From a checkpoint of a small transformer trained on Wikipedia: 3M parameters, untied embeddings.
Each number is 128 + 24 x the weight over its row's rms, rounded and kept within 0 to 255. Layers, rows and columns count from 0. Numbers have three digits each. The size before them is the row's rms in percent of the matrix's.

# layer 5 attention query, 128x96, rms 0.0959, rows 14-127, columns 0-95
104:061135139128145164129145115133134127085116150096137098096109157118153137148150155133129128119144144128118112107121137140123077113133108167114170167137135157106120126114128115138100107159137180130133159157132150116139113134140173143087115138092125119135104088101134147150075048127104110139
089:157112123134121087121098135121130076122162177150160155147141131102186165112075132144129134128112160115141141137117105127100151083138105113098127095137140117145132106116096163124113125109089101091128137163122131153164098141155117126105180148104104111134090124096140149156150146111142124168
092:145104106135091092117112135123129083163131132115115140129155113134132100141150106177115135098138105145097117145163152094146119129175132156128083149111113117136124121138171169105108148141113140152076123144099087174090110181119125125161164139145114119118127104138123075165136163109106117143
100:129124140089113069135112081158114163146102112153113105154136089135124096142094159095150140127075127131156143119165138153133143110136084122134176096126148133148128127139115142107163108107146138105124124095143125100105114154110113104160129071156112119112127179098125139115134139134185108108
098:145140102156126126115134147098130102097130124108155127140125148126123121140156117175104134119160136139123102165144104115101075141147150135112107140110094118105145128097182122140089131162106145154109136134076108123138128155125153147092128168131167150161123056108161132156113177097096115149
083:131093160092156102130115107135160118138102172115114139139160086141128113091113133125125139145091076181147136098160168139141137108116135129136104170075152118145114128128172147154118116112088151119149148139102145154096120146117125136127082090144165157109094119128140106169142152151106134142
085:086117170157133115106122098158120097094118191138133132099095127114111102172133169096124133167108133176110125089145120117118187149159133113138140109129110120161114105130115107097124112090135100122134129151134136118144128093141147106129120084105091138124124159169105118092122101153132171142
093:130111119084152131113121111153112088124152149140103135130127112158107126149131108077142147134107112129144140089136142128127082128150171136121076172103111109161166156138124153100114147141147143091178149119144122161147111116153108163153127117131136115071102104097160133175127153118156137174
094:123110116153135097152138120136165129140079132143162119100120142107095127143104113176121126075125146104107109098176137095169134155134121135123134087131101133121150128138127156132100164161121119160165133121125127113090132161122137119149108106093153137205126102117094113131182127148093100119
093:152092154121128138148104158153104161146151085130134142116122171157140097124136132196154141144132108103132122118080145131110094142103126163096168132117136091098128119116136128152103091135102144164164135092147165191109132140118128156138100141116139114118135130124172162134135112085097129100
173:146112134100134109172112089166093132114121123125104130111156085142115136102100174069160139155099127143121128108127168145150152119129083127158133110142178137139123116160123131132149133095155113083128164129105115099134138125124147115161135084121118101144104197143155131095147117161142116117
092:111140118127102149122124156073147112144132093136137075191117166124120126090082135136128146137129132117176124124126143156172111157144160127119144128145128094073151122110162140103161169116127132138161124166161153149126136087127137109115105107085107144149134103135150154124171133105154112122
099:111125147140123155105125159105108158146140090143122106150083137119125154147141099094121140151136163131172167161159133136123086143120147145102186090109095151084133086101105134095113114119103115109158128142125141153155093079104110125107101148169088125143108165102148137143112138106134129120
109:107153142137187095157090163115120119092123129146136129106144150129142120113123129102124097138123177102114169106122157116091128153137166134162093126132116118091175095153116130118139118144162128128142104149148134090150126117147070160140065104123169093151101144106138150098145125142114144124
101:140121111121115097137139124093153130179073123133137105120133116103163081113129098133103141156070156121219163131154141163122096134131142152116123121160186134153148160132122144134135136151133091122079124162163106097124121151131123168163132113133128140135129131117118140123139131122151135108
105:089135163154151103166145141126144113126099164147147127132098131111122095167122112151115109082103148176097180133123177098108111149157128118152118110146127171105127119131096126062118114155153110140136122117147134144112115140121105134155134128121079160132116152178111144105117083111150150105
101:151142131080178066151066117137148121138090180135160113124123105156080127095110130121133115119156135138117149144132112136100121132122153138151156153104112144120120128183084122105164174112125146128133121106135129119122111129131112165126110113081147185145124146095128154095109119145145133124
089:144122092122152125112093127134142133056176135147137097133137114110092107119111134110112104115143115116135149138130103121154103158156118114140135114082131172110155109150116109056136148098125148165087125144077118086148144145101116100140089121104112128122100124150149115152096133174149126148
071:113098183175135111140149158153071166115137130101118153117119138112148144098120138099175147125106163126131168160112140163125134167109125113153153118124114116169128115134104121108098125121094086104157119139154106144111134128135138120130138083123079149123093181115122108095128108108087102110
110:149169088122106162098111129083138115099119126161132142136127147165135108107117069097088113110169123127149105116127110088088119096098166146094112121109126112117169121103139131119138108118156140147136137117109124098125084116128116166145084170132142134116160098146142173128143155165146153158
087:099096138096143080124117134171123134121118126120089129115147116083104116128111172128135154149107139156123164140149153148155140149123079122154110137123145124150066150142150102150109178141111117150114137122168082116106148133128164133168125096146107126116118171109150089147126093110118133073
086:165174118138122184120149140095120115101110119128131116102112155116141149145123091111110093124146127112156136129100109133103134134105185130085156140138124154092196128104115143119136096139180115128149142118118143144161095104149133149101101146113143138125151072151094186128106148128134143147
092:113126142203087127116139124100185158121121127148119116145166116123135147142159139129164143154132136137141121114115114164069142135121121115164134127177131080135152107154124105166116109119088170127101132107120110120150119144122077101138170122089116123149135109110108099102104094148100113126
091:097128109150138118154104101144128104123122165095082143077128102156110156101098142143162161146100102178155098132083149115124172083114119151142115106116108094132143142119139154135068156098081143152124142119146139137126140067124115131137137118144132110100152128151095101116135104120116142120
088:124197139078135148128144163096128150131122121169134167115138139116118135133112129179131128069148085121138140120114121096124125094083147177080096178123136067129144103135155123116130132169158101128131145116100141120142131117125129161148129163102166150142152123133134119104123134126105127133
082:120140098098097117115099134104101134111122169133112120165114110144132174136175118138147140149139144147142094104081127169142165116132146120128140143098093157096150125148107103156099164112148099144103128160099128115141078173154147134113165155109131128123125099139128075162127164099132099158
055:124107181116149085124162139129065122110163140098122105095131150160119154146149116141171183139098166107095132106129149151141095141148132133143121147102114130124120104151152134135111124155132114144133129146124116171127148151157151102111144082070141120132108148118122130115092086092125093089
106:090137122132103154131102130125134162159096104090121121110104116118118143115168141100117146181088117126123157158160147153134151175156123138170132105171118157113125131134143129122090119132114070122107118139150152131128111090142114106108120081130110149131129156099112097107160150072181142118
097:121118127172193161128153132101090097122153130151082127108126144159144145100120075152100121099156076147131104104129108099103163149121151135128130159100139144132163122106153168098150108114148110142121126106094144126138086113107156103138094114118130145133140126117113138128187172106114134134
111:107078124120135120142149157135113162105124095071149123091128113096087146115084163141151130167121160124117131092163162134118127135107139088100123145117149129150086127150159131132136142146113123154112147148108107113099143112107133155120138065122136143129102159122133099080150088069132132129
099:113110153160128109117123150125132099115138138099162182136155168144137118123082128147135133149159111120105090144134101117120120132092149151128113111104143117125114151124103156157144109041135122146130146157131103112101121166140144088104149153124094114151113102117070152113096081147106158142
097:118147117097119139108139166096134168125119139148106125146139121198130125117120161141129180117148121102102116097099156098102125069087131112122128123155094113155110125114136115163105137162172122124149155131107111112075157115141132137146130108121138145097120118143173153133127131178189138118
096:109132131105121125134164109108145133052106115126113108144131130163149138089124106125129114106145153130126113125096154119136088133099126162180098124126101101150131143100112116149117094126144114139153158153104102137154087071129124117087130174110110136140132105187132132064159109130130142152
105:138103114100128149150111120162108143149120117096121139119090099177152135111088107127142153137085108175101159078111125147135151079136126099122150110123150133161139144167147117154139167087107113092132134123122145111137133093102102111132109114129145109165162127185146137114172152153107093132
209:159162092117124162100134137097150103105135162175121160162146148125145127133131080139085115094172091106156108151124067101095120101102145161081129142121119136105146131106131136133132116107173141146128113123084120117136115143130119152136107184137137154121170101148128143130119148159129148156
068:104103135086143096130132112161179149110137136109129140106116097140104139131125140136113140187095113139133130115165123153103162157161109093144095082128155117172054127161133106126104137128107143154091154113137107152115135152107117119182133098137103139148127167106140130132116091128147154114
083:090109183149105085134132110144098131117125124099125113157126118114103146108146150119178152143079134144103146124131156171157116150124114105154141128135127111144131111166092113114096119105084107104122129140140133111117147115130110110098149079135078146137093179127096129120109103075109082113
080:135157086092125130102132138086167115145104116176121156146143142144156117098134084118128111119170136154169124096096096078094106103088140146109129137126116125100126109115156149133157095142149121140123120129117127122130156131116100154125104169112135149146173068145099141102162147176134130116
078:138158090111119127109095184093120091091110161122173129086140118091125101114141108132092085140145117121125148110146103121126143150144142125136163090150161150135128156121127138111142110167148145134129108141170143135176093122134124177102091121148163135128140062138117126128120149122079137137
104:109153140145114123101175117111114175131150092114105099128089161157132135149119110138125130107118173083152148126127148107114105117113156150086148141111125101106146125129104142115146146119164145091118154084168178147126148112124111145171124139096118161119140126094077149085141096155167116134
104:146104101116098099110102130122159095162169159143105187132151111150131109118127105149117105142158116105096106107147087091160125069148103129092115153121160109167109139148129165120084149096144184129099119129097115113135137160119149142143140172156120123100139139123106132133103102131142124135
100:126105094122107117146115123172119163130116117113181149150149120171114122095124145103088121100136133142062115184152112122155173132107120108141173134104120144121101108105156113141122150108106121099128086132126087093136144164161114153131136155121116147171130158155129141146144154153099098152
197:125159095128126175115108170100159103128137128164140137155124143152139100138123080135076090095165110103155120134115102098097120097101172145096138113126128128099155120080117142124147117131156141139158113120126149099145101132126127153116109186134155135133177091126111156139118172158131150146
078:139112110119126108113161146136139183096154106193090164149116124127152135140121147136129091140182165156121144119160105099120132144106091087070095139139153109128149149097066106129134128124102133125186152113161111129119139128106142140139145150137122146101138128139130158094129139134158108125
091:092124125079131130121123107167120156113134115119098080090127118123108146136095159107159143164108131121124098118162114126144134126149121147125122115124112112116122193141142086152145099129142129126176128177128115170197163154142152154134095121078132144151129110103144110108110143104145171129
088:108124155127143138109148112086157158143091139113166116100137116133163126103109123105173183123114151116130102134118130117102120103151156137082128165154159118177115120070124079098084092107102095138111150109128156150140132119155116163138131127118116134122107112127086110143116085104159139148
088:098139112125112142154135106160129141127079140126114121101165128087120115151152158129164112099124133140161085132085115140109127139149113141129138114139123176171121134121171145123105098153152073077129167093110075111135149114153105127129178122122125090087107138144148121126123165168122116136
092:147163165136116082158172119125115143124126100122105119110164092141129155137133166098147126126169143137136115122144164140149127143156138146155114138086108178125104122143156110127085089084139134090129120122120127095166107135120104148089111094135071114122071139129149152099144128090147124113
108:152134110142113152083145141130135140125133136146126144185126129097134140109098101136106146110162135105138117186117086100133150115086149134111100155135131097124164160129139138160143132096150148129126118129111099120117126180104100158131134170152135179167122093114122155104075095176112154147
099:123113135116167160160103105108142129157130133132112113149087120131113126105116119129114099153117169105142135159098163146140128148132114102181113112116146127148127050149090115159179161146090140143168112115186109173138134109130119079131105100146142126129120147134124137129153163090111124131
107:166151087123135149100108171103161086105120141143155159129107146160126106091121109146129094118185099120119130109121132087105133123121153133111131167104093129123124111076157133170153157093130129137170120118105121121150126133157136158146068149118158098121141100125126122161141180134143136124
071:107155160155120143121141105115143167085146084121099081163126141108171131132104108135113119107104123087141135118096114142110108188089139137122164100121157133144127133104123103104135101146186114136116101114122112137138118098111099155110116153135129164140146116146104176083145118134166177119
090:123092158123122098103126100156128138153127158109124148102137100141073124142141182115141132129118155180119140110165164162145139128206100108164130133101130136125094128181133132142102146119121119097099140134148101160123156176144123107168162120124120100129122169145143110130131127138148099111
090:121105141112144076113132086150107121162100169106125128122165116147068108106152169124141161131116146172142143123138169128152118127175092109174089104119149118126109131155159113134095141121124109082115145133135120151151131154118129103137131086155099092126119154144164098105128098138121090121
079:092130125148122145147176149156165134078129119129120145143143125143179153185144096148116127143108094108102113147101143132100158126082138147133134126159153137117141160127116139118154072098116174167125151137130090108156102096128125082103138154107098150111154125123126120156102127115090142149
078:097135147155120145093145123144150161097107117153141101115154159127128153139105123134111130142132149130158131151141113185150119126096165155124117120141068121131165089112123145122156090141112145148128110143110128117144062074121148109085121162139136161125160117071092146122090143131127140164
106:162165080127116162111136166116150109160155131146144091169090132165168101120080092133120102114104102094144122129148139119109118105127126120114171143120146153102140112110140119159087138160173122142129118120148133154158118143127084149155123126118150083147157089140125133124152153161124134078
134:107141101149127121127132180065143097111131111167154115157109140130137115136086101125082130110144104112132162110119123126103124135103157094134137113138088114078178103111127155130137148156146134136118115134142160106149078145164080131116091144117143142174164085136116105129133145145118151156
093:170157074100104108106145146110153095127123129121105142161144111112131134092124087153143100169136123134166168135134112108148118117121164123085138120073126119113130132080126116171106139107103123121129136125120086150099120164156102132110139148134097135140110113139181132131172167173110102153
106:095141161131127130164102183107140107107094117127114094142105159153140133154134128123127146132098140117155150126121130127102101149134181134128131156125113100073179106111126130107112126124109105175110128153176127138152108129141086105110060133129124146153128074113123166130087101127141098142
092:144135163132118099134130080160096119124164139109183133120119129116151179137124152141150135140157116159107123112163101144145160084156106108114104119166138108086120151154127167150148087109122118128130087104125104112093126128142147119114173132191113132137127119124159098102114098130121183142
093:058162133113117123140085090150139142107132126173157108124134110122140146108086106153144112120123164113156126125125126123088125144144144116128153168130129149122143105147078083085095126119149083110081138093118107152118153117133103094153128124101129173113120122169164107144136160152132150111
092:138144127116084120112150164151147131144129092107136134134101145117148122131151138139121118168118110078145132134109160132112125172128122103144189106120107080115165111089146143131130162120093115168171131125111172150112142125189173135134089134095125145110135140149111102091170124103121161120
096:167161108120148135091114105131112135121115161132136149122153160077183129110150114164090082111128148135152124132122137133105091125150096119081074167118101110118178098121150121130073123141162169110140133109151099129102118110126148124138112131156097121103118142151119103147094152144100129145
104:137121145123100154091131141092168127119141098092106119130108160106141104164158100122126131133097100149109128139117115137161099096159131126109130127169191107159140129121178136125115099110144148127136141119141121119095147138082173151096120105115152090110146121106122144155067109085136165156
093:087148142124130158143172110139104088170129163107107105102091174087139106142118106094114172122114144105190113127122143120145113121079156144119092127094139116099128128126144091140096145149125112116179134135156154127146138092156121125102128106139158155109120110148148137154170133113095147128
070:141153105095096111114122147142139105139129144144160184127140115136144113126112118184121120132160096149093117082135095097117123094127130079144125122164083099121152141101144142163123161081122103156120138153124144080154144148147201096150120133161147103107121110122101110143115142122134118120
102:164168119098148168110088158094155092124118138144147180118115130139147125122129074154088099123178092122114140094114127092112131096104128144111116147112092102104160123097116125174122161106140121141137120130129144110133125092121142153121090172114164126113141089112128140161122180137129143136
082:085097163115121127128169071130128157128135090118122104132136121108115167176142162111128136117057129100138129140115147160153102146148122152105119128119157165165119096160092117095118113136120177128086104116139136145104149114129129118111176118124112143126146171128142120121115070100126123116
092:136089159140131135137169138155091139127163112126133105137155108085092145155141155102163130145099156139122109161141135132119118129150101110150110119112127113144094117155084123124121137118120181115131131086138130132094134125099125095077174104133096124076099167114151124106088081098102100138
098:136171114157143169124113163113139103134118114160129125156097148161174109145097075161096093129135138097155156134121088119100115109089171106083135119139088145115146106087139145144116120200119122143138118115115173111157116122124089134127110154127139137151153103122129146116142148130132162134
082:147136119144128136103101137090150094149122104142167139156091100131142092137120109173120089123136152076147114137166073103098145115112143142115144114121120138138119128092124129095115137203143115139147130146183162116142106120147103159135133124122123135154141068088137141131135160145145168119
083:149126133143145111119127086096111087138149164127115128127142145094170089095152122139130129152133128100191147134136158098124146126141121138147095172144123125083089168106167118143107117148149063105143145123139144092075153170111089142141144114123113125114148125104138158117113114131092109121
100:133138124182116157143123145110138095189118106124160136153130123098161128103107138187114139121126136095153142145142082114102165131117127071134148096168131082118102142112147110153109145163148102145129116144171131088128148134140100150134110128141117124126145081091153153144152163143130161119
111:112102130086142085140109126163094141124129108106125094110145113106066135098109176080122145132109138164090126097145168158146119158152122136168107116087128098140142123179150144111146133109131155102138167134104109124121113130099127082131126114112173120116103133109145095119112127130165095143
112:131165141097131165122160148095097103118174116122134085131100123103158135135134071106141143128165153122160119114116162099109108122165149147113108158114132112094114149126098099117105091129161095105169140123157143100186141104147116168146111158118094154143124118149133171131111104150137147124
095:124138096117104145164112135128131135147150116109060134127145131155159130121136127099122169172062121118154121141114119147106127113087093134080158185144128102108155100147123090136127125116123118121144128083096165120114153114085138126125111118125173120101148135124145106120177104151117160098
104:148131099169150146115146133109123095126191129168176133148141108111134118102137129132119144175119135104135161181155128093100131085142109087118060163152131121101130143158139120170116130131153144124090117144126120109103153137145141142123149128119109164114124148154136107120105144124098158184
087:157118148151163159152092134103098088115140165131148150129166128109130130133158146086110096114075159158095112132125107123136154150136135072149120138132176140152088170160100112151115099120099124119138125129109125141104153157123135105128137127092149114108091124099097159120115094110112146176
090:162148127086127104147084143146138096161165130132145136122139113155069113167124137154096131091136140125118101114147092149147105111163141131123080151110109128162118126176174125131116106135093148141131132153142118124112157190109140153174160120149144093091154108115138146145123157144106123142
104:125146112168140149145113092133122089121102141148094113131139128142152134138163084108102126121155126155093149128126126124139088169157153143135044122143099125093104148106148125119117098149166159143152164132107153103137133141158144136137119122106180128099106116100116130125063117155118161133
097:114144132132140111127122140089111104127136111140121123090126138115139084123133109116130147115125185106174145092134138099115133111168125130141112078163115121104129087162111128138110111079156085124121099101168132136122126125141136099147119107119073153185098144144169089126153110161097161157
074:140100109156128143114115129152120139154099117147159131162143154107148149119124178109125184123140173131157116176114117139109152152113122164121132091146107098116133110134111111162099076100094102111112148137173129096150113109109100120090117122111099155160112126101099150107172116110091094104
097:124094135161097123118160111128084151103126140104149118146133150113116174109096138152171149120144194176159108132138132164158156155123172124147148110139121111139129081129118101161139120120084112134135128128149122131142118149136111081086117126114097150139093107108148096093170110108093138114
088:073121162122122123128151107126094161127115128119164123122107121125106131091134150148159162135119176128127104146116129132180187132120156122146142091143138118151101124154140133157110123104080083105110108148137130150141124158144116080106164111121075151130072120129152123126184115137113151141
060:117168136101135119155065138113118095155121133092076147098143108188129093076128106108121123149129115146100112077111132081129137115133119130121129138104136109157126154127162149113155146145145103140094160168105085112118167127126156152133111130147092133109114138111137124143154178155146133134
070:087110130173146143100147098147144120121117134144137163140141133149171155181153127161111163103123121115147140140145114113135110090121128117140119158171157181149117102167091116091109098123126132082117155110125123130062131123133134113117138094134143135110134161091132115127104089086118102084
084:087119133107179120138168109118143144115118126115142124094108147103152128085158137128147142162175146155187128142110152135168165163105111139169136135145137135150122148140106139151157102083119090110134082123169120114149116140162086080118111120132119153126117150129145144108177120132113160119
112:154111106147125110105122147084126104156124145142183106152106127114119144156093119122140066141131132152134092094114134139118164146098150091080182087116132145105141094120116126159092128154158124119132155117167105114140113127146105088118072122133130138179165118136104116109144144144134143116
083:127126106158127155154061136111147160121084154161174149127133129136134157126115137145089090170136141146140118148138071130119118129133103126126139076132133161150119118123094118147159129111150172121103129106138135116127088103108097100139102104119133160140156110170113117155188135153101111155
112:146111134109134116143108153139159142123122139127087147113153168146166134120131106146156091132178117134127128103146142100139095168110120156069161111089091128130096162140216174142156144123127140146098108125127104133148159140103116152118150146129124102121141138123163109153105146133137084128
096:109151158116140119140130164135106140085129082102060103137149131146115138109143124107136133155169122132107141103106199139153144146147138101115159146093114115076110147109144133126138127112096129096141160144138120145108146142127148094095143141098176082161113146112146147119115155093143100101
109:142132091089172126111123106125147151089149109137139121107102098140122162096133105115127094134115065147156150100151127149116104089132136131140107128102152124135138161164140165105177147131102160126116122114139120086126144152114110118166117137151158112099088117117174109195123170140126127119
110:089096159157117115149196165098148109153133161174107122127132136142128102163144127139126157061094158127179145142144156095116101159122149150132095110117124139105172076119107138125117121162131167138144115116138116131162106123172101103123132135119109123113128145117126131104119087144116138124
107:125157155110126153118171134136152128122121137113107149128144131140176100153152112114143153135083133115120117122099135129108127078134139128124122167116106107126115149169156126087147090136121144118175170166147147143131143137116148110130141122084166068096119124056137145145094148097136080135
098:120153123138099150076134160128105126152115113122139154149128131136131110164164139140105130182108148090104136169121110130126166115102157113143120155192151141118113095123095079161103143127108102119108137127153133138109128083164127110131105172121141138110168128116125165110157086105118177117
114:159126139114088098147158116161163081113098178163138147112150118092158124153101164127129136076129102143125099126134099105114191106122093101093123143147115162112106140153131147117143109123124120130120153149129122132089104155144127112148123133143131092083082146162143105152089148157128121129
103:159123124117120159161137111186121145136150108161096114109132110107147102143139106144136097118095128103130121101101157107147111148067128203126124108123191123130099095135148127131130132129150095148120150159104133135123117116097172131113152109144134163116157142094150157155102180136110118120
106:083099153135110123121145102143095139111099141110158122110131142128142149112113127155170127134120193160162121152142153156162190170108141100135137127135110088158116070128106144135127111108112087128126150127149133111140097147130127090106123131113106167149096112127137128099171118088084117107
072:152171111089160151153115130124120126104138104134069112128103099108112107103127077145106123119167100142136137094104150136112077096142122134156127134107134130098123155096157114089128125158184144114115149127107133103146130097151112129156121140113164122128167117142109131113068166127184129129
076:086086152148100130118174109135133120123140136121130132146106150106140186124115127144177133151110143091135132149172147148126144205098141102152136134147110135118129090076129094107129121115078113120134129093143155137126122085129117070086128106126127142156098124092158125103121128110133140140
099:097111164138122116107156094135106138126115139127144123120139114108155159105128127135151171154118182129156137155160149147115178150133102116167144121140130096155112131174088140123136117117084095135109113096149111110101107145113131100129170127121067164119075136105163123124180106106120119105
090:166174099126100136126153156112146115120115103155150118124105168132129110150134099147102091102178121147149116157097104156124091104119144112069116153129108138110148128133095096133142139137178118130113124111147148133148110122123080166118090150105164109145162116136066152121093142122165129123
097:113084150137081137138137134105166106123102136165164097152103171097115105148110142122110098126114163127161120152132108149144129150107159116103171094144096155152131140085144121153091104133123114151116124142141159119183103106165089120072108145128149126161151112140086138115121127119121152151
092:158102120107108087160115097142136102139174122120141126168153086126070146112095177126122083124150102105083124118166123116130131121141100149104115137092138133132125139138147116149150128131130146122110141158092105129124133151142135139138133138116105080134118169167190066125113136152120130089
129:189131125138132156131104131097159086105147107147137128172136132114081139129141113157091101125150121103100145106129129149099096131125148097108116145106092112117178121088173129121138124164131167145150119173117131133167074130122122132107126154118133125130185109105115154168103130123094151142
110:125107147086153103167095066159078152131122114109112144099145106127129125065129152092123125144117133163109144137145167159167151131146128093172136125114168096157135118170142144149143140119121143092093139126110130127130160104135159134150114107105146097114082159146148127112124110131124097111
115:163136098099075150122117113134135131123135108147080168138171104141130153093148099119117126129156070141135099108089117151147150098128095113086138120118156158141112135119187130164175137086118132117150144130099086139106138108113124160139122148144164115108125161136159138148142168122139131104
132:125125141160169132127125158115102107104118144124165151093135131145122118136160130113129130147177162136118142161129102118094137118119118088179079129140088172123132134142087118129128104103123111136115115141166165094146097146152124089108127167107069145144097127130124121130132071132084154161
098:103154089158106162147163135129141103150133121108119106125144084073123127126145139154110125152116087115134129102178116152103150085140106095139082159190142145121156139121113111193077124136107104143149131144113146099127102141132102116138139098142150107113138107154151131118139123144081146122
102:146136137102176120182095113112103107092116146137147149099203091127115141102108141117125104131157146139074108123135102116153158145132109082112095148162135181118122172145136156108118138121172085143095134133104131134108121144123119125130166125112096118138119176122126130141114129145134112159
107:144132134114173122151140121166113128123092169151126119117111113139086098152140139099115135112134151131140146116153142091110108117135156133209136116110105150137165109151103132098144120146098156150131129167158148118126090098167114127134124103070091152135099130118149089149149064140120117124
119:160151123114081141123118127168148103147131135133115149151130103131149155158151115150130125124099072083085092136126101159117148106125114120091141161124163144169141126133120143131164133134107104114086149140077116137094151133080122126128146117117147134113161143141162174192103144116145094113
124:126090133136104141115169122162094151164162161142125086143127114120088114203140114164125118089148138140122108127109122141143085131145140167136136130106132145129163116125112149125109117121125100158105155144114089180145147117138164084118148094127105203127147116134116102141141106115119114139